{"norm": "rmsnorm", "norm_eps": 1e-05, "qk_norm": false, "attn_scale": 0.125, "init_std_o": 0.0, "optimizer": "soap_variant", "learning_rate": 0.00238, "beta1": 0.95, "weight_decay": 0.03, "batch_tokens": [32768, 65536], "max_seq_len": 256}
Each number is 500 + 50 x the weight over its row's rms, rounded and kept within 0 to 999. Layers, rows and columns count from 0. Numbers have three digits each. The size before them is the row's rms in percent of the matrix's.

# layer 3 attention output (transposed), 256x256, rms 0.137, rows 137-191,200-255, columns 64-127
101:528503539461515494560510510564482536483407543618477355549525450454527536497436517545486448455531514531404435563405497524547518507568594438393505516501432435519352472518467498506490480515485514
101:438478464562465512518567523492557521470432498542536510426505502484524463531447439507444497472454491472435544493458386493529496523526541524512513478492554566517553453513452485497460407485423504
096:493513430477519527466488528502498506553556541455501530485482489524564534451564503454466432475506525562569427484569468587496521474573489504479416393499503489548476501420488548478524509449564536
094:414565396552546534516516457544560593481484512508457554444557488556472511468459567511453456520444443464503524498531548440491542435523561490535558436487594535499464502476402482508474529551491473
099:514480529542468548456521546507474584507456507513497610471506605434488531455470441602552430506383461506547425440538447490487595524496429577540459501556477560547584535453487587505496484459391548
100:590497501561523445526542586506544524541505551470464513446494482505440531471557589415445487535538447564546447505497519535542588480528434451539520498447442546450445572600575623609546452564498529
098:593506485451599524463529424432575552540598518493488486522540475511465456506524401447476513534528524503543444500480477546509449560425542565570537473590493481567538528508523487425508512397501535
092:507505445505404518524538506509498481467524519521426537567474512542471509516550501421506387508436468567555463483410473450573374558495523482417452530469500575484573430521400537426516454495420534
095:522441442436552482484569457472533541468457572571528542549469472556555521517543487550575515496491457459420431565540485437473444443453473466507564500502582528475480534410441552525425469441456488
093:587507446476535520519390475521570499515497509485442474557496476531503522427506571504480506502466519516477521416487429472529515542445571598479484487564363514499499532539504456440564511610499585
103:491459581430563455518540552449570458508576513495468564522581528424418622534509516555555497606547497528526469552562500512626588508486468419472439479476510508515495410550484392602512419549544467
097:521456546418450594566575577422488524599557538461474476606474497506510579511556529544508451480568584537564578523534437498443542516594559490513520494533442485472514533575509538526392471415573490
090:481480413576543447467432545439545455483588473442499430416482359518516458580444481493402439539463418521412502481408486521464481540448545458465469463511444486536459543515528504523468565470478401
082:537533475482508519396473470548417485457627554538498506593454553501457501470503455455469458547441447531502509478483420564371514434520530672554589488575437531547413510556422542534540499524545588
095:407437571475513407541481544427587481464496504493481566520562521644474538571457494471493536439559485506536458460468519512432583510443510511538532443498473411519503471432537572523452473442546510
100:486453454513521577459554546462548570479458541539503425460513554430498537491478489571547503436519424589468605481430467444467466506525512472502558519561474577486441552454452359521463437519502484
097:420495378431491447583482565561506479501525516570439539583535467540453553457503494532516474415533539565517477549541465543462480455516500589363428500457580502514522479520532416530569541506503428
109:483494509578483504458516485500437519515522446580399529433500559464543552531460454469466529463474495481531551385567529467526534555533464347493555630482505567510451540539531428508521449523474572
092:471482436455510443466489523516496402485514553623496550438591485515505536554454528527562508529467516477487532631498561464539568458495460635533555497526477484567493474554559531503469584490485503
092:537455580487418550388588488520503460394508483564569568524635556476497478476469391456438533529431535492600521534502441501482469504468515384438489490487516522494514460541414453409548550522562495
090:530518471425600525508524494473502497526432525531442469456515553445517609420399512575505410489447485435423486489568372454567475519463562500389509566448514517497611496494558493535536501608460567
085:564510567513535532552502557490628545440524492474488479502515546470480497481527396437469451599542561497533648583454443502480546460558542558527472541542535491482534464406474448530456543581394546
097:526505518443477568591462523529465494472520488485500558513428493489494504448519516651473519501485488501445535486580480431439498565534498441487562446541485531568523569391511542400529492526471473
090:490526441591564490517433487435449517521523543530478453542509559546507432471469556514463526584481456532534427456595475540453521514502512508480511479544500568523542470507518548483486435552454535
089:504423470573491433521507535493490456479482493442421510518511534474548556572535533521452538506443425513575559591416554545466534436476460477429399487517467529508514487545530453475529552498561522
092:435453509527565456518435479476496515537531440515534417516482539534465430544483556522470561502525479470481484420446407499551593443495481557489501475473475510512443502552499514520520499466495529
086:557489559523557465524574456513567531514616578471498456492530466466545475582484425436463544482494499485476555509468484438503496525484521452478526503438542407537508529453421510482465562414513546
094:497521511430516477685448472536436445430572434536524586583459607403491508384406491472570432456526566516533534533442486498490609529503564469582501494498407493522438499471447497583535505495458476
104:507522458611418590500430536519424549495447440486408503559450473562514570526549480483508474470546490452411409424554490470497515507456488483458557470483478496482496538550542518516468529493471444
092:602475531518496517503475479539478520529576479593466520439536539509492487391497509486574471496481458553568430482422574498474570417449530544464442560432565472541449459558494492527476512463457502
093:582473546455497602528500475486464500465448549480492566436470470514496501519456535474543503508593431529505488562468498504472455602473536548510580598529427548607515505527498557574568413479525487
096:462454519451470588469444464541552518418576481558486572476511511524480447475553495483467481492483589548531535489555559447524499472560488501491532493521506502536449505516416517461543517353569433
094:512422496553551602448548521516488510611640473484522529506525497473491482560495537570601554525456497553421578604523435418463553436522469475528492586450555524531463472478495506489506540491479507
095:406523481463505543430447503488580518452491465472463492479517557478534473513589568474474549516615520611520529569485600432425526593466494590491490501440386486520457462511566467485505478547499512
101:474510606479511562444439399489503409516421537510452521461521519505514531506459503482570517445442464458474477564494493511480512620443528581468492535544506527512458507576581479433512586534487470
089:485482531562548488447415444481565403406428557526529542475453479462494446530472571528588584608548392569481562523410408458519408527510540453480401585521391428506549539430435528508494525529530537
091:447525504607540605403578522459508591514461509417409399524528546458533532408467451495541540481489544560503561536513485501455469468458408447556532520466518491571472442497419493470515500500460480
097:495421407469442534474547509491466483484496466545474526558469486408549546458547523454477466495496551473490495568535486440517479500601473528469527516518459459515428540529535407495499493554584470
088:464484507529503513518458460562452447420415536507543497476477517566515593566594497468429528431530459466484438470497498538423458523600627504385525570509470488519459522483535558446544541511477543
086:582495555477515527522506535457516556536577476577436507403456562440523459558453458412561434441417529545491559469476471416564476501506456348536473493491534506551457527452462474508473438457425420
097:480440519510506543445461544552482531446516498551471511546572511465414522494542513541488583446505525606474527576512333504492522504531524532484509468448457458475508440457395469423527459533465461
084:508512530546505463576463573517544498497459468443464544485426488520467545562519470495436410533539493420573469413480510518614572467524500499484461530504457458429432531514543434522580440489472609
098:558445512447453464606574503457480419557497435497578525549558516525522522382522408488444426535491461475570438520509494516513484504459527482500449491406504531582525553533441393490476534485504517
092:456481502442509482615447507586487567540492437530477451505433512558520504525480617515530431547529463498475503520576571494549480536489533508493543507433422447527456454472450511535515656630509458
092:457495517523514558409548568552551499462462514621467534596490422539460533562508511548476463510447567557479578538507499567383608473504553456607520494504562547510462495498547467446555480477396534
088:533514522525499584571531483507472505554509498564491517454515504497543584551522534496537488470530579543545528481572514332415518468511446457509482500464511510516462518465492504434531519429501456
097:596543553422428469479509483461456441526525459488442565532475457461534487528491563521553430442600464564431538390473505475458491494505554399543558539530446383553504456405479571440432494559597462
092:564504460509490482542438536505479452554462493442499549442485437570537431537508555530437516577531525504508517507519561482565531424457481473561493431486511491445495519427621513458447524532530494
088:469519443519483453553454470483467523556372525455488547475482438430498580536445487479539511464489556455557389560488469498500469373529560435580540495496512556545478424476442514489568458569487506
092:478451468438522501579495449497455523494542562511403431571518426410440521423584491420514359565663467549504419549583493476562552546546447516477533558482542444542474522568476441529561502590554535
092:401562584442441485427499574447486522496482502495558524342555384498468449546472565472516520505495579581495521453558445440492531466394513594490451441529464502497485510474395520557531387469531490
094:440515506488477437476601509488490532526366418483469515486543487431500433450432465419443558453475545536456515468520444481489549511388520481574444419501440544473578538447564591483471591537462486
090:546465494529476538387507466536428545549452409474501435493493485517519484504509500495453462525407527499499442442515515600483477450523421564492546526407445525540482528481447432459576475476411501
092:487441533415525504430521482521503488561516518523474521453478550558522471574541579562372523456504425468456462591544464549518564527407418430475479553478602484464611528448486523479504462481452483
093:463580551522553472490466571608509465421475466586504557515518437480555499420502536508517528523477595583501585447656595467472538623553494563442451499489458582437513525489495558480526514496439462
099:386471515522516448453439431487534440451465560606456517541514504503544564406505596535480600516584484561523503542566392467541447426500589578478527419385468510423521520513317506567557458489499485
120:508534474540527507453552525487478483463567499411464544455521530549568474378464565581608439533510480416504516578553508505405459460528510531536425498521493532573523468406554518550535542503419512
112:498565477508534487488462513478498440452555521551509446525563596535506551591464462507469490514536471609514520450537558491554461475504435599525498516484408491469516528498483547496586521462425499
113:442484446483468417550532511516569485559562517478436582493468522498498472542437566509482579495538442474431601473519510556521445466438535399493522450554563458514543420562457453492543460513505461
109:530469479605506447568455493434500478573541448410561442502483419511484537518528456451525470545489533453528439512496448438498510487585492580431533550489496572530453535601537457550572506473516519
106:512428479531510586409466425469545514526474491538520571467498427472561518491562568455473600432444570547518483546520473465428458527582558511514495521502534478481514523460521492522493512608554571
112:455466523434561520479432534521468501576549486471575559589494462404523520480503600622439452540577472516524469485492490546562604427574516381474478508485510475504440443546445538495475448492447438
108:601442503537380429479462528540460472463502464471523528469471506434484480470515435512505547396476512499340506409565512514446462484608495465532483548559494507403573595537511492455506505553510524
111:466490534480562488554469504506544542445565549512456473494452557527510493595502506496463417625582522450335599462501515470592549466504485409498526643522469491464447570567462520487489534513547492
104:407439566445534559544484561375535466454566471481512502531562589384494574509497519478475487445587502511584589491633513541481620563514566400460472424472457462451497516580568486505444492495488563
113:532482524453484521586480406540492437469553480472504519473500580470483459476505433463426563475564526533451460463441513508576409537481502541454551409503482503525567457491514472590454536484410557
105:496566519484471448513497542534493505442408497517506444510457596541509472541540418449546482469508496557426459429419525530517429617492443559493426512460484590519423458416554422495531575487522387
110:436551543541486420395454457613407485464494491541531544422481441425469506476519445515526518542377522446578495458414488538619441464477572478486476437487560481575555490504485487621500590516506502
101:540555517439456517441549495472447542498468588475455475462524514596520512419495436499590580516501524499492499430476494382488496420506526546496473488509526495463519442449488562535608458576524585
116:611442454502548507504573507418568505517449518515539455435489522560539521583507491452516478497589505453541491456445507437478497596532485473485564431531485480550597537532575462514543466420547475
116:564467450470453533543579433524478525549483487448499486565494423462558423506451503542427501492461508508491543493479383523495527435512437512532488515495497513440543595573436495601494460514489533
103:465496498496568456511562528469531460567525555513441431509521454458477491480453579457500439418532571441533566435411500483437603450550363564630448482559517522423488405578479507518539498492447511
114:517531500551524495390455484543513407406537500439453430466492520496443504453480513489444520501496489518557482524519552453612515481544528485495500447519520529534476450451474465464436516518412575
104:485384537477584540470496527523532500456514378497528482503520428483514493604561467559540476516467454494452442542506467449504479551510413526503493441501510503427554451477408485589529441532492484
116:468473561443463528518478484517524514471523464481483439503425490504503513416461519515478508477480478493482534531437411455499432543528481578489462442515524424492417518480522458566532556412381596
102:536519487511586523514475525456461558513500640503468478503529520500430532393540517501565519539504503459521619521502621506479463516570514436510466563427502512451491491520493471461532551500411476
118:541450411463437508525545469467481510503476495477476555486481489534461476541491456459503555563429553554522493487486505509409571518519458281504500466483509467516466569623531457530558472415514461
123:531477550432420479461491549433363467478478475596454518517453417563436493385479484463559425494458524485432521503543552457477528573538536317452454578551538482576456483470517496526515414493521500
108:464514515584498463459468600579544492473441500470430479579499534468483550503557508452576472384410510436489422513457493428553494508517519541560454539483515473422371540391434451532394441489569503
121:427580386587481547435549467564417545512562432488445520481442505486466485459407513548437473470511528484503404547449506511443450628574467495452512597477490474560523513577517430495462511447528390
117:415550452464528364479567474416548541508569508480524497452484541519540514528505436509565487485389490477435479479526471503545453485575540481539526564518542388472533540425407470569490444493485490
118:523602458576478503508565452509404591501561502499407426454496495517556490581482382442427586536393513530518583513512482462560451478450500539524514489536526468488602523502536430440544469426558468
122:376490553492534515451479494472550511511506413526413532492449526560506475552555554418569490485530578445506434505540514562460471466423502524455400467433489465493555432489458420418508513564506417
110:467492488413558535518558430458446568497457491495470539496487456518536573546395462538473447499434524483565505539478547519413507492604494446427495539514531520502507573495450448405469551477411507
109:568512506511450424401534471437544460541489538525557522507467549485541484520450405498525490480419447505443416534426494568466493601517646468522502504481494475502537533653376547443550459508469581
110:488535535480485520458551438412525504464497551522525443459453430490538444477436547460437499493513512517402508473497535404514439584378559514551523454534494485508569418518488470452513529476470503
105:426535417454477382524535500500452460573509441496360422590492535472540484458568474559487391442521533487464434519548502561511549505513499522508486466454525494449503554380440338424482481482469501
112:534548512435547519411475523408384476555452512495484479464528483511516451470517444517488554522437493447508485514466485547505550521438544314519509494499462537510559523529550475487574454536620422
113:505584517547514482541563503487585503583496478516499491384486459546478481486458419407453435554504476469518470479515442622538430461541566400400403532504560569451438560466446470370444559558522468
109:524447418486499500566464488432452552529516516527493508498470508466458602515464547521521583515509520469472521502479536382514481516433472474512423549541596454491466520589445463382541499480505480
115:438534427601540429516500550474525516477511496457573499458532591479505491561519488467415485505577440499524469528599485511457479465512524479522523494446532471543546485512477507541517502476546553
119:526522587512439430436507515483573516512510465509532547587516424524467434589608477449460479457562582488592610508482534512484470484560491474567537423538491361435455528426511446510465521446457539
112:469423502415559552504497511452500424472469442460534531424452491553537505484500524461459485525436462478523501582602457499511535515603533521567476496584458499551436605505577561567539508461455459
115:543452448545529533467530524473472508579453456515449579569553481591440405494452585506560572488535497517396502534522408567446531431359426569501501522512588556479546443531497487484544457551512540
112:565482571498548489526481512480520600573477517485491559548551523568541510553486461540581567562522528502442499505509570496561492436448475504531504491462521590506484402574514438502441514534518404
127:520503404479411498441496593577480434487522515462489594548507591578484585498540571455517621535519456476528514507439465502661468531493536666440435557496564524513589507656474469445505577461558494
103:410516573444502490504484488535516494537463497516531464537536543489425570519604554532471549546522479401483491426496530429485593419478481424548595478597478549495535560575484511504476474448627498
113:580429502484528500463472380521524521530524495611462472465578531539538507485568520476542478471542549516488401555440591450414482554515445530511436528492552428492470529432555572481533479485541462
105:467557483431529510385521521536545602520487425513459504558496542493475502598450513425408533504564510520557538499439506452545535504513480486472483453512551524527491540520555483525463409439509425
113:529472478506470447483477535456541493433459541566450509504490451526427459509565413493476490525442506546555534551457532459571564495524429526558359467492496487415482424449464464417443394480523499
108:482487485551527487494513515522537574530554476491458512542501599467455445478488432506507510556543427557588515441481572497534386578533431406424489480522542427519417499354471489510504483455537487
115:537505380465466466523526596553541475538521526485468518492516553416504527415395517497502527460578406480454578470515428476538549524485583496456525509479499529471444535541507467508556476575457444
116:431467403434510569493620457535471486572403551537542431429500492511457473465500470467516462499432553476460525463567443598405512522462506499500547551504518551480455641500616501503440470514424523
116:420465583502442537506549505435551487504569592514454483445455548568532512516455463416470428563541537563557447472467408495423521529487444545527534488568480463420580413510474417596489464452485533
115:518544512542478471474495550536399531419528591469457489415532546524527515564532460533525552469472427446564437462519539517503526535497584472443431490484447458578494678469464573494442517455534514
115:450573531504520510502589461408531490539502462493546482464548615499547470482453466503474582496378511495511497455418443560464479491542518652498487449492495560459570513405483448466488458520450522
121:480436377563550551515437530435561484564470511596505485545531549489577492455507396513523405556474509471538457489495568493484519459494588450470514478539475442519520423549469506378587547479467586
109:478509566491513548481539412482530507551463454400473522471452448462524500547535468538582447481440471401459443515530473495508567469474535506519468528427569508520475508564555354548488526428528549
110:519586623540473479571556529498538463384523495434466549560475513458434455479496525527499489520499484463572494544510552518538432449619487610523483406494497492515443524489487463628491550473530433
107:517453549486522476528462507475438441526496533519550537375461452605533574477421455482477531547418482514569542505454613488572471513542526647566414474597448579444576475538495533498522464514399559
113:495512521498511461540574513537429561449492528469528484467575517542476504433522553472493459555416500536392504492419485453564469512455594557553512470463459445565513547558500414474454441515481528
# layer 3 attention value, 128x256, rms 0.131, rows 73-127, columns 64-127
128:427442479518469487500531479573547488498407499545437390408486489524508493556538483582446474548591413489460567473536440516538516491507500511459443450525490457511431429468467529545541545489447479
118:489496478489527479536491552506406488496446496471603483546473484488488506502507576493477473594537470576543533477593587478485456559515445478533504477507493395505470541488478481424506509505555578
117:489457599502460560418430539477536462509432509512432410537501460541513590468459412448552451468528567572494516502492487551475460505429472505500572481598526423455522542481535520564418563504516454
110:471524510592595414488498463388460521498610571528529564593514589443387544520419459507524496414411424552585535509476509409576560533537503492544427455497459484551446436475503526535490511384599512
108:604449507612482489501503520484532481491580546508534499381443558443529456510407549562482521499499586568494534449360478522537491485459517468544497423466552477507498420512526463478442543567465498
120:532541568491446524514528530485497405473547499612531475538485444429412457516602464507516543436465544536520487452561477490490559568433493524448464485422462506397481423512452592416535480502464491
102:404558470483459532462488483543519530457494427425530444433463525484428535559454501478548526458467538528480477530431519385523508452468594504531463530519449515488452484422470496510495585483537502
114:544521578443603494452415405572487534539516508446430486476532469385435452510617524453581448396546480545563465511430559501479473487409487475458573524507480486494648505510537513574497422496505551
104:544539527427434484472438496434523522568509517517535483480416530490519497547510498428486434502564514597424407501522516517623462524505502506452458567454547452497467485472569519454528447597537511
116:510586451429588516578529520463520550477465516387503527459493500499632561492512459535504424496396514523351435477473509475614489430511423506535424508524547453597529428521569518428518408504506506
110:560505498483459481470545379503522533476463493498520574520602515579484532503424526459477517458525425449395581496589543488386528524548516518506511489470448444519412537618504480446532511390442594
109:426453435647431556486466452424485501521606525582501618511573427410472445579434406566518480515388502458473466440540487427470451634459519474527462523565539543553476414456480535498510474504471514
097:508475479507466448435481415493455438517464542477591513636514458577514483490483541488493438457528569494487560499448513508611496561518604497463432513557551441475587521500596539508468488613506370
107:509448494438591540398455517524496536499507495507540591460558484610450575478487440544543549493547463497529521439520491451497424459443549494537465525417474490462500586476535457482479471476425453
114:545531507559526473457507447431468425469489455539399536516495555429482545565461506575463451556549500592485456472547474461542573423511518512493559480591404380581575453423472521473450538460605442
102:594525612485502638510450451570407451498566516536479473486408511501529539451550514481560538495421480523625474541423462420504466438512581492529555597552485491493437504436538478549562465545506441
115:453511288454518502556546536510572540491538525486558375538577526485551491501488467502501531561585475490565510619563483609485426448433504508539498532535518481511460511507502495369511439487460548
116:498436566569457459522516444523485474460564449481491500404388579494529509512446529466469534526566483505569545441406414547412459553502448476453447593438551572561509464550499494424514509498527499
120:526452483463502541557487541525516585565447522457521521555491504500442663523461537518508493534479490581444524440396518551609459425576404500527487576554564520499494541488481474506499456536575541
099:479558531456457425480448399578485486569564521447517518502478409473595466537487559481510488396493488546465489458375394501482570523536488501474565487524574510431523371410480466498540542518520513
121:551463507481502416408506558445561529476464502539405511576523543470497497482538497584550490523425530548565490443497556377461578389505452515481467545475460531620561486438471494553501510494498530
119:508478514399413421437560495489560495501444600504431535541501492486492425428460481538420466493452461399590562510453491460460465426452502532457558486348479556476486498529560473533486472467507465
113:504574544464435512462537421513532578584575497460481507500549532462452524445439473488474495416590456455553499501412380541541558503563507472528459453440539457484468449501443454453520463540521544
122:406433447570533501497441487534537475460515480539555442519533574619425437515453494454506540494425456548458568465529503515484464607503503502474545487561452592605449457511462491580486503413524478
117:468555516627619556524496530493483468547456619608418507512469619446426505488506407517458521380608488528532489511420436554452425473478492457496427489536567505463444478507442512487596562470521463
119:603506468579558501514492507486502494563482432412520500468628510516435565520458445475525474532426488591469502551551510536452450454522540497536552589559522433568500567483494476439525523415448498
122:472509604409563475499487487614526457523497444511520406480573478538429466460457483463497547420440533485457519528479550545505554580507437481479473522527586486509486450419481512483517400486495562
113:553544518442474485520485468512568549544499485571470533480499545565488542469568518623399482557567476580542484424489575446501445469523515469467447564442530488540465464433448484643564446500591420
113:472557503602561568574478484510407536573419387464492508510496634574508439513452541445546502514452499508571561540507451480562484490569512468519538442465485555467497427398529509587451510535380509
112:495483482537495542423458525449419509538471555495434525474415482603536524525556492413543520591460520513471491559508617517427508599582465496506604503504537573467478451418520501585501395563459523
101:543463549502513537538504541467603424540431395563441468460474483480544498450515551481485472535462500471462556562494488559451594473575434533477569490464519448546433462509377454458597531478470484
118:475455480482472450488519467471490522528484487526465499533490570463441495515518437492449488431480508563551486472438487543447431450461567489514493505471446571526611596502448475543437565538499468
110:489496508420484482459566473421543462389430469605471441550575506510498476459548417551424525406569461499507565518521480561477452531452506476476503542467483561528551423567475570516495583501551516
109:517442575374534502566501578454525520513506495448530491550599520414476566480487511473568478401521429450449589619555588524555485465512514523533514517500565561523579549416498446446492477456443487
114:450436515459496596477604477498523463491479615525542571522519453508524497474414458500525476464522491491444500475473560493469456542441512508508490484538497565554562555489530522507406523514517346
123:444510432438523573540456535406561467496568530449585535480551537539519478541460506548530482446581606471468496470424452476507451366527495502473551473433502453526459551444541512486421560484547491
109:511557422426452453532562600515577464478525484493575567534458573516454538511437585522438463502480541457547571442471549517573485539514521534529494495403417503475500466552501487511580556593520485
111:542460561525569441528490489450518504408514470481474446522449486537519541512495620505427465473532523529512545488528523475422564518427483517516637518453457412509392456450476477570400529585479539
108:577503469460519468550485447470413491489489448410464487499586523476541461432521548517475435541488550491495511533581548517462466418512482478541528506505470455369577518612488516565520402462536571
122:441501483434526485518543514512485522420428577412512491527512379488491502463444472509565422426516576624463488531566574489487545552410466470566520452446533572527529479541483556444510529551537452
108:603543519454495524590496464467457487530573435459490496523466465422469484526537524457625497407459549491555427423605569515562489536446506539511513472547475504461513506476550500485475471484518498
110:570467530453610561535495544469522547509531569497409570552473503590456500478456482519492528456470423498500559566505478560466501447423490484536522530487554644471521560556457497486509397507378530
106:419573466493541427538529531491554530540462522474553514548586569570470491555478515585450426550507560436478476489477482414484594484469518499518537502423496488600488398535435540465511470515420539
109:488566564515590447478540454519490555544495534574482580467498487499536441447433467500500568536536521491596386540511398562455488500431463525554545480423524460496560530485576473493561468436451514
104:411501517550554422478502453496564525535503424470541496386490491502590420429435420505474563554589506479492588489468469564539471468511517501465614569476529412533475465578409549447563505437562541
111:503530566525482603455524459501499513506441552509489498572476546501487539515433568455592511502477477633527464424465481470531533468423551517507416577553512469424533467363458548503550462489492497
119:549530497538536475463506617498520523499539461511523478571488564515573478578533583500451485465454554470521465513451390456535507504486478473510441508541567561524476454544475496561508471583412499
116:581544474479510509492459549504509476510423496547563500449451424513506472348459524481470486556512489474442549500483454640499430403487448500478510456673483451476503606559515489533539430521471421
114:483532486596538408498571462473543469539448559525516519576467490459496507494495381509456480446517452488594544539524544428483481609576516493564396429551497549424510516507520539563520421473492427
114:583528524536499439514448486490495525564364571402445444506500490458493546520504436605527482566409525478468496445528577571471487476495502487512423545580510428587550546514483444473437475571503555
118:467433560473464522504582496474572490543610582485599508487458440505520571455581512503416509518496567474423482532490526488524463349494514507459457348605478548458514539392492474557516543474510464
108:538476460510480467545511579498522462539529486398472493564575613484444561526462475576512544431483537499573526501559537481478553467457474498557519517533531522508530519507467539543557481504583505
109:532445457531470375602465460490445504504520460546530451462551515478463515533418435462427492522401473466547544518473405509441556512497484493521549550594565449486522515513507481514500494516580585
108:567592466478515474439485450568512511507444525490552506552511516565586460513480389530535474498458496597505506584513518540516442416461462473551450554517561597529491463534505524493515488525537458
110:565543547593482528517538545372499570571489462459567415541486488380513476524508445488526456578534473517498378564478552397470593601530407508514458465495496515530580399451510548472507434404522513
# layer 3 MLP gate, 512x256, rms 0.164, rows 0-15, columns 64-127
102:485581491432522455473541454510542552574598519514482475416468539492477528436465501465494615489500534379497510415532579422501445525546498598524467536539493436549516536456528523539539605559484511
093:541545513523569501458508520446451491506491451471583598511506566533545527446506430420536522531508525538500391586530489447460551569527556469482495545520552470548456528465541465517584567419447497
097:547462552493548493424515586474492497507537459524546511458415509503502536417457552451479455466466570585551527499367524508455612444544534448464484480587440577504479579500462418560512449378414557
098:508603459499466433482445538471579426482516495512485509465474546543528461494492530569526495525448523467507460504487546461486635453587546508567525476572493482628547437460451529497423559600480471
097:557490504492466547612540485483588500503383561514466503579513558346488542456503412461454539609479489540498539554459446478448459571412496518548593466398412555530586508402514530538551551578455464
105:484529526500469528401631419466472428500516516450481493486485553443505454489456485437639421513501503526500403472526488511448535470452588457542466428516514491548505473459418471559497546503417462
104:520562406465488477492574556573470561530502464513519489500550541593486409385546488446487551550494560558431565552552537501479419552539453419491521577515533519521452450500490560516503513513452481
096:491541434526490475499591487489553468520563476615511456492469417501410511482477487520613488520496499513518538495507445547541548426507518521411353422507488505424455442477485536519546458435449579
091:546486543525477550558484490480553500472458464476551463547476468562528522440562556475585521548530472446598434428487507470335471602503495476492604522460489520452468523478539518383537393536501550
105:483450460428470627648526462531617550486499499545540488435461450502484490503432398436468506517493537468545445444480413554514450605484584492454513401540534537511547454442493509492508551535422550
099:519492565446485460486463483527429571500585606424568435528512539607506539555441545546456589401477492548590514516469523497501463556545490454455488532585502527443451570526545509583565481544455445
100:412528446400517557520559426490539530505507531490471455497469459492583562375483408504429508503552431503525527491475394512525501469482613432548541514471564472504448484463488496473468455473509447
095:493561619544467531470511442471534504462499551456478476457590491498558584477497471525572517551440550448588503492568523437478500487493545536525500410452582423455553465457378494512442484519477593
093:497483562462480505386453509583488543453430393562564553552521524477556472499575491487467541433478529514461497473556512476432526498548428452507451425558523517437569534542546567561505544528446524
101:474515471460431447544445445454397477409462502453538523518489605534480457448494441486470484553483422516466524471445591434562453466471469511502472535427458409571435523516581564524589400540527534
103:545594521573477468508486445430536598496590529515531429558417483509511477493381608569605519535469604457495513514505571562497556487476517490426534510474484468498561623463540526494365578478453416
# layer 3 MLP up, 512x256, rms 0.164, rows 0-15, columns 64-127
101:483588461456447511416471494490487478514582511531447513549508459531463532492511489577459518449586512453520478533498505404516421504498489577476480559586472455490481447555456529524506461527518438
101:474493590426511484495535469452570522444542463476493545495487485555539569507511494393475502392523518519544472483475519499561532561512532340406493501487523437439479481437430465475463493585444531
105:510460420456496506534434440471507542500515510468381521591535397467452473484484572535470538499463508445501438501506515579539442492605433469559460562439645543519466451487458503629507489597476461
101:462523437501417518438496463479648444529527468573444437565541478516469499545571514436504531523607586460506510484572405495426514470432494519571521513551376485537589535486544457442538515526443419
098:452569542451528548433414414424493544517484461497501464477538562452602539477508522403521562567487502463503444448445484502508493519489541545497597452529477497530483610466583459518523503425395572
100:558531477460489451588440613566507558539490548491456368475509503492437432470489529527466582409510462472463506466461536509556493434453443452497535573488563597548540409545497458517552478512429518
099:472453401496446544505530561503508493502468501563480445525496460534435458571486541435576565517464515463463503394458501596481505508471511549478486474491464445508450506513513513453419509497640444
104:511481464534477507553605546469463548560429476418463470475525448557441478547461578442425557402509480432479519402442478469523516461417563458555565411500492481438557441576523488528408438493449470
097:513547426512564418432511580458543392452615566448396457481504494515525445559546438459515430428474520512525464530482443630468576445573449543526538521555514425503484514452544475456444453451606438
097:558519447524553498580446491546477500480522496482567531499581493443468491447520447483500521592553484528389523494585482405496515539524548483482542563540526443567399474577557403556439499393412434
100:360547537553555498519507530546616524507556481463442529502567524479489470493526532515575480417512554476409523508484547496447541509561474495474501423554403426549431569494429506506458437494477501
099:499523518529539505439481496446496526404430445445504498511534533373538524418560471520436531508480490511460499511503536495582503439460469555425550484424440536537454407556493540542404461482573470
096:466462524507578469525494452456566477539546504475454525598574437439492521425489561417436512479513512524477488615541456507471425587477480415430471500478472508552425374444538425370487477550422431
094:514499519472518481511474455505455370450516458507489461470574471415518490539550567443400500496592461488571454457483461587397520541493490500446533551544523387535505469491412490487569467484526440
100:526528557498412492512446510465451441491479456538545536450505375440515418597507543494484427476534530491479447505505452454529493473436543473525481461406510511508471558585432515576548468556476458
107:544435488469497573523520493547499473531534512558523456625503530393457481474473443525510506448461568541583530550639559565518523494513492556376533492470555520648491532539481476545424534560537537
# layer 3 MLP down (transposed), 512x256, rms 0.159, rows 0-15, columns 64-127
102:536431377517532606456569551488504465459433516540516554528485477524563474553471505561545492553529491479473542438498424515547443555458586565560520487547433535457480506458471532498537555508499509
094:532474531444468541524574449493482528431462473498507427453520428457442512582507593518503512481507546630517445560545515549505450515473496493541533519609557533540498525563526499496528515532509550
106:422482499487515464463578474511480571458495505513563416541480564425497474556493505475489495577574545500494459452514525591457567504484472117502521573517545492527564489601525538418482525514509590
100:563478487486554475512551517504533451464391445465531493534477464471500514431457438621489483502494460549464588484572513465468502505500538599480515474508404515518468525440461453531448523447546498
099:468491505452583567487399474551625430479510489502534442512518495467567442522595514560542507547486477386500489477571535497419473508547584583511526504538544505502542425503444527507507522449542439
097:518525570527444602507553495482521533520536482636498537456486611445515509480556513500550481446473510456483501687501575435546505458498461429502558549507623500472541499527419502568412577446510483
101:541439472548521522455456443552524467505459534448477512498449565491491567566475458461532557538529392464580487373564511483545499500480519553471552456559492460510464589438500459531483507571447502
101:425527552476434527503508491490554519535505576432466402423515450504393406450548468482474564447451548490476450491442469474438430536449590458553477470440605515446505479534502530582546514530510469
098:492572523516533520450537440493539569469456497530547547506540527538526585564579500599514561466423518500474535488544476478477509570495471374469512433534443546583524533517455549541517449439465517
098:534525475472413563578567474488541545558530398485520556425491419465599413527492464448484586482510463425449461488534412482427443554413448464654504481472528489542431515473449541565452466569412450
103:548437505455471558545432504529509289470489551458532519591523456463591452481540479491567468563457562466458500424466573596503509532514469346437525487445507504525530507542485558447520592524510397
099:430521513584500459546435453493526457517532447502475571557442577525442515482562468539607470453476435544516465466497479410507444612486555443489497505505526537525462480557582533540505466438493540
099:541406440462499536457410426534505464563473487482515511538602460587455588474408479513483463454468437482522525439526401565475535495390502229398520465548507403485510413502581440472451511489507458
095:546457575538487460501509489546514598420468490442538444528520635394547487458468496554414512504547497590472545524450461527431436482412414339608505584494425472489552481525581506547527495521483508
094:515420493539618505551469530496477365469541458465497534550458433558432458528487554480567462519510543556619496459457551505495416511524505456419467488478552488538569507514505499549476553446494457
104:520556463530499525459450514438496536439547520431612460592483506523515506551482544519523424466484505464471483491452426508461565452442496607435481578529480511455482467483560584518523495478401457